Each number is 500 + 40 x the weight over the matrix's rms, rounded and kept within 0 to 999. Layers, rows and columns count from 0. Numbers have three digits each.

# layer 8 MLP up, 2048x512, rms 0.0924, rows 85-110, columns 128-255
448437496467461557483479520524585492410421568531487518562527574539529482472496534497487509549574476470564539524520499520523437462518520565504439471390493537474438488482540553475446503546504559458508539494507462524505515501503428500599504579492524555541501523493454534517548503487483512505472518520512417452519537510455479469501510523482545503490482643495425452483453499501481438496548
509484502419549555515525472461458466478520469524447427492502445484423474496443511541499508492452540550465503493517503500549531524473512555462435558457470486474515537539526499547485456440491588506529491499453484539463498521451478520533550541516415481487539501537495494467515552527483504558434536482479511493410521508512465430523514526472514526551504429487492449523517498539501511540492
506462533466491567458535514495470549510468492492498526554510498515474597470503487494505426448501485542577499445502495406533496494452584487631440498471518449518480551520500550492565482470560449452443483512506463464471470529463538497486488461499490415509482512517465479547489524559460514471529446459484446488466433499480478541473546560481471438506556419465470467496512517474490491530490
497419413529501511506435511428495429489509498521486564564491475535429498544549541513404494513479513507525427489475423474523530554561559503478505523555527544473507529590506492489468479470490469506531501518541457460459477495520484460517503467487530524532539468504483537509418550560519496469511513445549490497452506525498465527529495500548467428533445572466477536478509461526489478485465
489453604436530401429520463511494528533580510427494388514445473446453525551538424490529562466542541471460486482447515519401436405441500598502537520544508396536496550479511488518433527555452560483595459505575520520569548474522450488481578505551471464528383476482530571437452499460517501529417553456482463415494482506536430427488418533445498495568489479549505528491559455510459584546502
536549468546528488466508536518549539518488585521532476428484566460476495588556528572455450442522512430484435522475496480535480512478497464474479496531510570464506447531428447466405461550544543457473542532524473447553497550494491472467562533477504463494520502486526523478520485494469513502514438521514497522472511519503502432500494569544520475526538488470489550516500412465512427545503
416500502424458490475470470532533494486509547498502489506524429486522519543483451511512499420535435444476524410512533512512503518486514539454548453465448500522512500484531535501452531589548468414454538519489536497490547535502530477576501497511565551555508465439525501503554503491498601520553523547558472566480583496524510504545450487384464532506450551536503460505498467455504542487549
512538469465540486542463531499508530460514513509505496496431481532532411543528538500580491488503528490509444450568486501523511477451508499525459468437576485529524525432457514511514439530530524437470546499524457491575528542503428507430484459489466447556514489483525501430542524375546521452420502438539512498454509498511508464571509534518502491506515541477466511559499488494533460531526
499475602532491441505506392536588512522519485554566507499546485504513537468486516533461494484456531479492463476497519496471454547458531498560541524520529468530523502494510509556502478596468512509565495514490490554499519484588589499450499497469567526489481523546531526510462480483527557469533547446496517498467488542481484507503456509431465476469463541446493470394528555473525521528465
479503425503512412417509456465532481505513459542576505552492590529502449532516478528485513426491513480540499550522457489528500524512496421507479548484542485531471521441497570517503533439464511478547494503473493455525403479436474559511471574498450488475477527502553490495475495521478448471469487472562581489498530524524488447486550487465507506572535514489505535530436491462498474498547
540446521434511513513567473582571553518484424489533530471518490557446477510522532472530483487475508482510479488465477414443464452486518513561539500452543557525529461510481478502448542528474489478502556486486563430523509572569535515430491490547478444490532440444493461499496438503525508450521494460559571437500510463449443442496495435506471486524464404440488454486537549500518452488511
480554528525486494537448500476494534445488477540495515520429514497479552505560497497518508528511507496527444505523496512445494509563523471468536549493495488498487446529486487534502460500536464502443513519550504533509454563453472454507473511467412452519474532474474462460503524542501546500463505451524465477484526490467495521515450515530480526493564586446521502525546464509500436484519
521493532561450532554481505560512523481516442466518457464435483478483460521541484532487498522486458590482483498532476450498550516527553474523440487526562569475503463545516529572539467531451491524535461485511493499433509547505549432501558437488544509521501529510483461465557471470494461501448535571581479484523492469537468541533490515512456464414506593540511470488458468517509456420531
506512518529534410514545483522485526533508549477503494542464501555541503466488494541634537554486499453519497462527471481476482439461545458440490506482547540525501449506514497493487527568538478526553514461454545504461568481460522582443506476449479489518480504511492529543579480496493546511497531520458479472510514458535487477504458438501517509467573543474534551458454548561500500508414
503493532472429596502517508505489510490506562481482505438524484440511496581526518419472503535488498540521483436548445489484502538448440508529512488441531467521501537465451484537562501495489395494472447456474496557531540469539567589457472503502509533503573445450473484532478535472461580368472471492446429514570502577513491586534580504544510533506447557506497535506438494511536493470503
445557502412445477425416468509512507529500471527518529497430512476500507536522582556479557510557446544532493556616602477464532501575460510493520466598497468640570492496520546579435498490545440535528501497528605508579469497531455448552557581511479447477540516496523500504500520444581524503495515514441528546517524549406441538513447519476477464503479553558497512490404445503522501483505
465473414439550540487485499481495469513516540473480499483577510494482520441453519445524570481555518529534526468531490475490509490517546499518497528550504483465533518500474480449485536503484544490471438455492497459462556426547411537539517519493503526527536462466444490504505447513523478525559521511496534484363461526488486482500527487498508456532479425515550495461510415490480486535568
535563500486474512530505554473452481511516479443472505543500520481452522476540516455449412587518454515505467548504495492484550408500474529521524509476511440501503515534458562526508560557461527496531504540514521461471561484489549485493514518503511454551545491479481533538429461478478454597527495501565457500537501536537492549492454484506528538479490669514460579464458482493502518496458
479437507506525574529556486451483459494541452511492514418544518475562474525552498524478536479498505511490445505486451576520457520553502591494509517554510484476487453445497560489505474495481458516547528563508539385555498460502539473413559534443566514474519457478540518505532492554498551448515450412472480489488558442512453524437470517492478497493475397528487544495474510535469463502474
478446487560570502466502478625565463443522408512494545531511499557535473483511539527518435540560487398497503521465519557536544480468540530424575532500437479482537503501488516479503496567474549537541501460400486485535561497459504519615572507452517523467468467514430461522394481484511466555463520545527462521565485528516558490503530486535552469539526477503428525531486468510503470489468
502471493490462445519514509546503475435493493499513510442531410487489523528518520475504512531472470470521475477430494406470490481509551479446481578572475544527467503476480541444529501479496440496476529490532472544489495557546501465509526429482569440554533492549546514537444498503508517488518518457483534487595497475567507544460492561509541541559529621490454517489484531534503429491519
556436473519580505517442458478489485566495552498504519454482524519503564504539463463539484489548454535472535520508545519518458476523496513483445526528578524404448564564484546537471498473488517493486491515448484540542416472476418546473542612538515507586571571525562467511471506541529493534492411477525444492455553504533531622488532468533477497485558440417467492540535481514608460452500
494459481500459471590516534462556493538453486487483456542513480496473550521496548520435551488494443533491485412518577545478484524556485572465451532550457517448461518539438520464571541509496474464470520499555551475472487537491458475452463505512449536467472444494476587498541455513512529418536562533562340573535482491503472512429544462566484531533557526494562510479565456514530564514497
533568531484375482566570518536534469514571552564519548492480563501543465422542493527514506505488545489536467559553488519445485495447513519484582456522609523479520469561543542474501513470496469485464487539437537530523450547487488575472538480517487514413453492516484518446523463546525484533458504474496563528450473501466447484407578435495482510442472493521467569451477480526514551527483
465414520491468448447466422522530556560471529485483488469473494509462491539505505547456525572486457510436529565482490510492516544490447495473477533475478582564456512474458490512513524435434529466492502512446536508548494569511473513506465470529444535498556453469490540554533500534462507553517480532424469445529511530493531456520495511458520569513546444481539483496476459548520509529467
454447493446454525508500457442480457436503545463495501503503505562515474556484522581468558452496523499443570489463488499462471459448550501506532439513556531500489466485550497419464492479550479490505428482537531483511485582470435476516481506465455566571527486552512442520494503508482451486556498517515438470505509497497462515494503548573471468547569570481536499512381492537519552477553
# layer 8 MLP down (transposed), 2048x512, rms 0.104, rows 85-109, columns 128-255
479480527507465585518526553490514531476476493569522486521540503498509488473491522527482523561491449496511554441513504450580501531499516520491523482433527504443515491468445553535538627499500503441484468493472534502489484514458439494568368554413473568476495531503512508518526570466504561515481440496526466520505472469472535539546463550524499485476499527482480555393523522578433551519491
520465532475414513499454491500561496452469501514502534493488479544532538518537532486543466533536529521580517469505458510520469491541555496503464486461478403512516540500515488501529575515507467536497546520489494504480545498491460548502477562536490579457476549507533501456535489526467454443473554534484473513503470459528512399499469520489540486543537522511562501419540459453485561486501
450529526538454547574453450431516422459547498475543480522539479477523521524471534427490528459507543463494419481470559529498481529487455504544478509487471483530451583496497484493563525483564497416527483466447500520468410462473452520502515532532431561508528531482535562457509526461476519484497489509567463460429533543529514522466555496506549513560475414489483499497500448509509514451468
526513499513507616482528491529520471465472436509558482481469472540506476549522477496471479490517511491524519516500522498557474460469551500538487496475444527548542540473494553468504428456479579581560458502483585427447559513505608476464521495460531450499492484561507487500413404524476496497446556508514570431446480568478438504504536443513450488501464364437462511492515516449485528587537
552464552568467505477492481468478510593563455470487446462409374504510554545500484489504519442449493498458455478502514528476518446495444500552479506531525489530504541513517534509542537457525553565462491496469499518553493514444476542446485385502458423580491461493506500527440486516455553480469582467535516487581494433559442565516428487548511476613521477524491544555537442538479535428530
516561525576487503519489517498520503482456523510529490506455496507511549507455450558477456504490568446485551516470509479482416494462456408388501472538523587518573504491448445491469527449507522548506537504536431471532492463458424530474506514427480439490498500487513551494537493470507465502527542479475523504480505523500555470503515474567465582465504492536517549488540452480415473469442
579457522489433477531506479496537467555621463544583525586504515585560467494477475585503476544506496469513538488531519535541485537474507513479524463534524511468516502528494521509532471533556403568523512427481623503490498566504538516517452472508544551499435503490430496446502563493483589462527563517501443503491581529578503532482517511514597482463446461524522533514488473522528527416522
547578525430447507475467521483468537493535547458530511525488459477512513506503512510503450523510458497507463523458483458468524500453482500444448444507503456532429540520428426487516484501483450502510463472466507566550522441475488480514471537520571501490503451406475461539553543473502578488498477539543535550542493459543522493531578505465468490514522393519544468499509508476490451509539
483479492531475565529524475424475557467512477496505453516555451482495522482528536470470456514498484526506493431435502572491513489485464522499519499468490506477451395489495513426483543482430455513474506508482465422493457523494438512516457499433454489454526556488540512475576488522485536508480471498467433521515472542549522522497458528448455504460465480557502526518505568513455477481477
469547515501568475518466456494554518513523538467471474466490508597442475506434457523530500562502481526491533487489509505501492454468524496494490473575514508468452505506468477491513487477495512539531496521518542525504531483475518498448451491509501498515490500519485500505570511568489491504508495527452463553498522547523467443469525418524488467481556511539471502491466501509534507532496
522481547518506415476456548541484448383558533377464476453438515447520488463536487481527437527527512511510580483497457449449484496522547512486505506494493500457483538521449500482531520510529473534510492459516403512499488540508482513540478584502642521489538432582460503545448475556544523405502537490527378540482481503430525493518443460493469445448474384490472437460573493471503467472459
510478533509498483513518439592479489552453459510558493495496440534508499520503474517521516543536519528466511558486483548468493477438508476553487494471528472501477489522479529511504563474516507497502481448474495460494524501454469514488537540518531474450504454490494525481494492545488551480524494488527537471467472527549506494450464492454459466476485298487508509467503557504475530539472
528566424493520488477515456469466484517468460516522513536504438498519507569520527501504524490523437513454485488526488449395544480486452485535585528586498494522511455534570540576525516488483505526416479544497475523483541486529504453558505533421417508516474467470519410474538473488501455464508485549530574506499515354555545497484426443494434537435497460472510510468564507557504479519493
511509478438495466409536488539456411505493454514520443459518493535527513510487503524530471524562531446496392534514461518510528500467510524456506441489444506429484527505489544527534503478443518589535519438416499496472593448490483523465548466533515589487502479492571476458508495509513479462494556551588504519437475474490504527460478494544552572512491434464469500477489411450489536517443
511467604478551521525499513425509509467489506475499467547464437396526472565443499491517467546514555627528511473477526395566554543460491476600545448428574503450538542499529500521461507500533532483524508531512550540561394538547484491464423585516508509486521505453463555440527503472429514468536532456568496494554490522465514527515540536483431422477476343492499556444416439514522543459465
490469502408447501468446516489474567531490419531543504495436471490486504551525453460546472564496477412505578563520558469490494527472485433519520509493515510536560560485454488471473471537539474581498545461545560525548405429515516463439493510493491513550493526493453536503527546470556451461469512458544455497452532565482465484481540555540432468553480497496434456497513489527468429469556
576464524495542557491508484476490550492534444501621451551517516449516475433453523583458507546503497487529491491530486527509491550496459469517535431481475523489523546515537503513487491520513484512531541535492509455423516518494500505487460516524459504490482486586559551465454476505529504489543511471525541440545484514502525491532542519381443498483521542534478470552513480516500496475444
536467458488405494514500509506465494455537500486511458487528594470488461544498454559386427496462497565476503454467516462458532468452509513566501511502516569548474492484460521515491466476590459484510486511495590506537479508550456468535466544534599488504518524550538528549447522530463511452528514511428488474530529512536528504571474435597546516530488352515449511472500487453539479552420
422494479444502523560488433517497441499452481570532537455433469464518489479414427504511547522467468488475538552514464567520546484550459424495506525495485492452548506476496539449532542462458524576539542436462393453468458528560521503544497470463437556464536474494527485503461476491508509521554470491514473475459471500490505563511490535474607510511532508491545540436470478544463454538490
475464502453533553529492496493515492485532512483472420523486474515573481472489457504541580575466498543468438554552450516526521519464530516476531508554501467444483405478494579432513461531463505540523455533436491560533521525474517560490512468514493445463493525490548449425460526424456500507533496537573433514553502541554476529482488493557489512533517460495469466503581531557522604508465
530500539478493515529475493524526501481474474563476507492554513501458533463493496504518571518530548515489500518509492492523524464548526467541483473512478517450556491442466505507528421445558421429478590497491560523497502466466486485518467534494540511501462529527515465532510477445488512493526465540498523515479481533537482595491482525542487552469547482552476508542548461513521541412546
463511512435509504477436517531486448493459556508577491509422494532460491482575451491446476464470508494462576449525463537496433526537534496473471542521436550456461496484494511508458500527545476497473506533487466551538535471457474499493489559486543559428512461462545489565496480547497507516439458473454454550514457460476608478458524473471482440501530388496435508488556505557536532465492
455501529481572510487480450488520536469555538543495466476477475510461518444521455584498544530491478404509544475454414445468483442515555486459506537460509471500503483513470482460494464540511497496449478512448558537525493456511484520535456540512460446490483523600474497508523463577502521499437509495493479579503562548495511516473489491458577528483514481543506493560480482541496465501499
520467540544558515474489532541490552547501515468527534463457511487468474486473467529476501597488530475476553559549496431449548503404639536498465513508538445541434496491450514526538531522470542533458531558493462541521546544498543498542522528467521464525518570586487507511473496507471480461538564536483440473495463507514464410506497464553466496468505484461449456523453380565495452517517
486532424559513476507496546507496487477461473463471492471478536516516490454596454534439471488524518475515473575472558573532539537497458503406542506495532477536464483494548510488432547446505537539486477469543483503531504457491435585484479567562453474500511463549577447498525535492449511516495438541446509403467448505509516517478451470510453508472528456526495518484508485540442523517458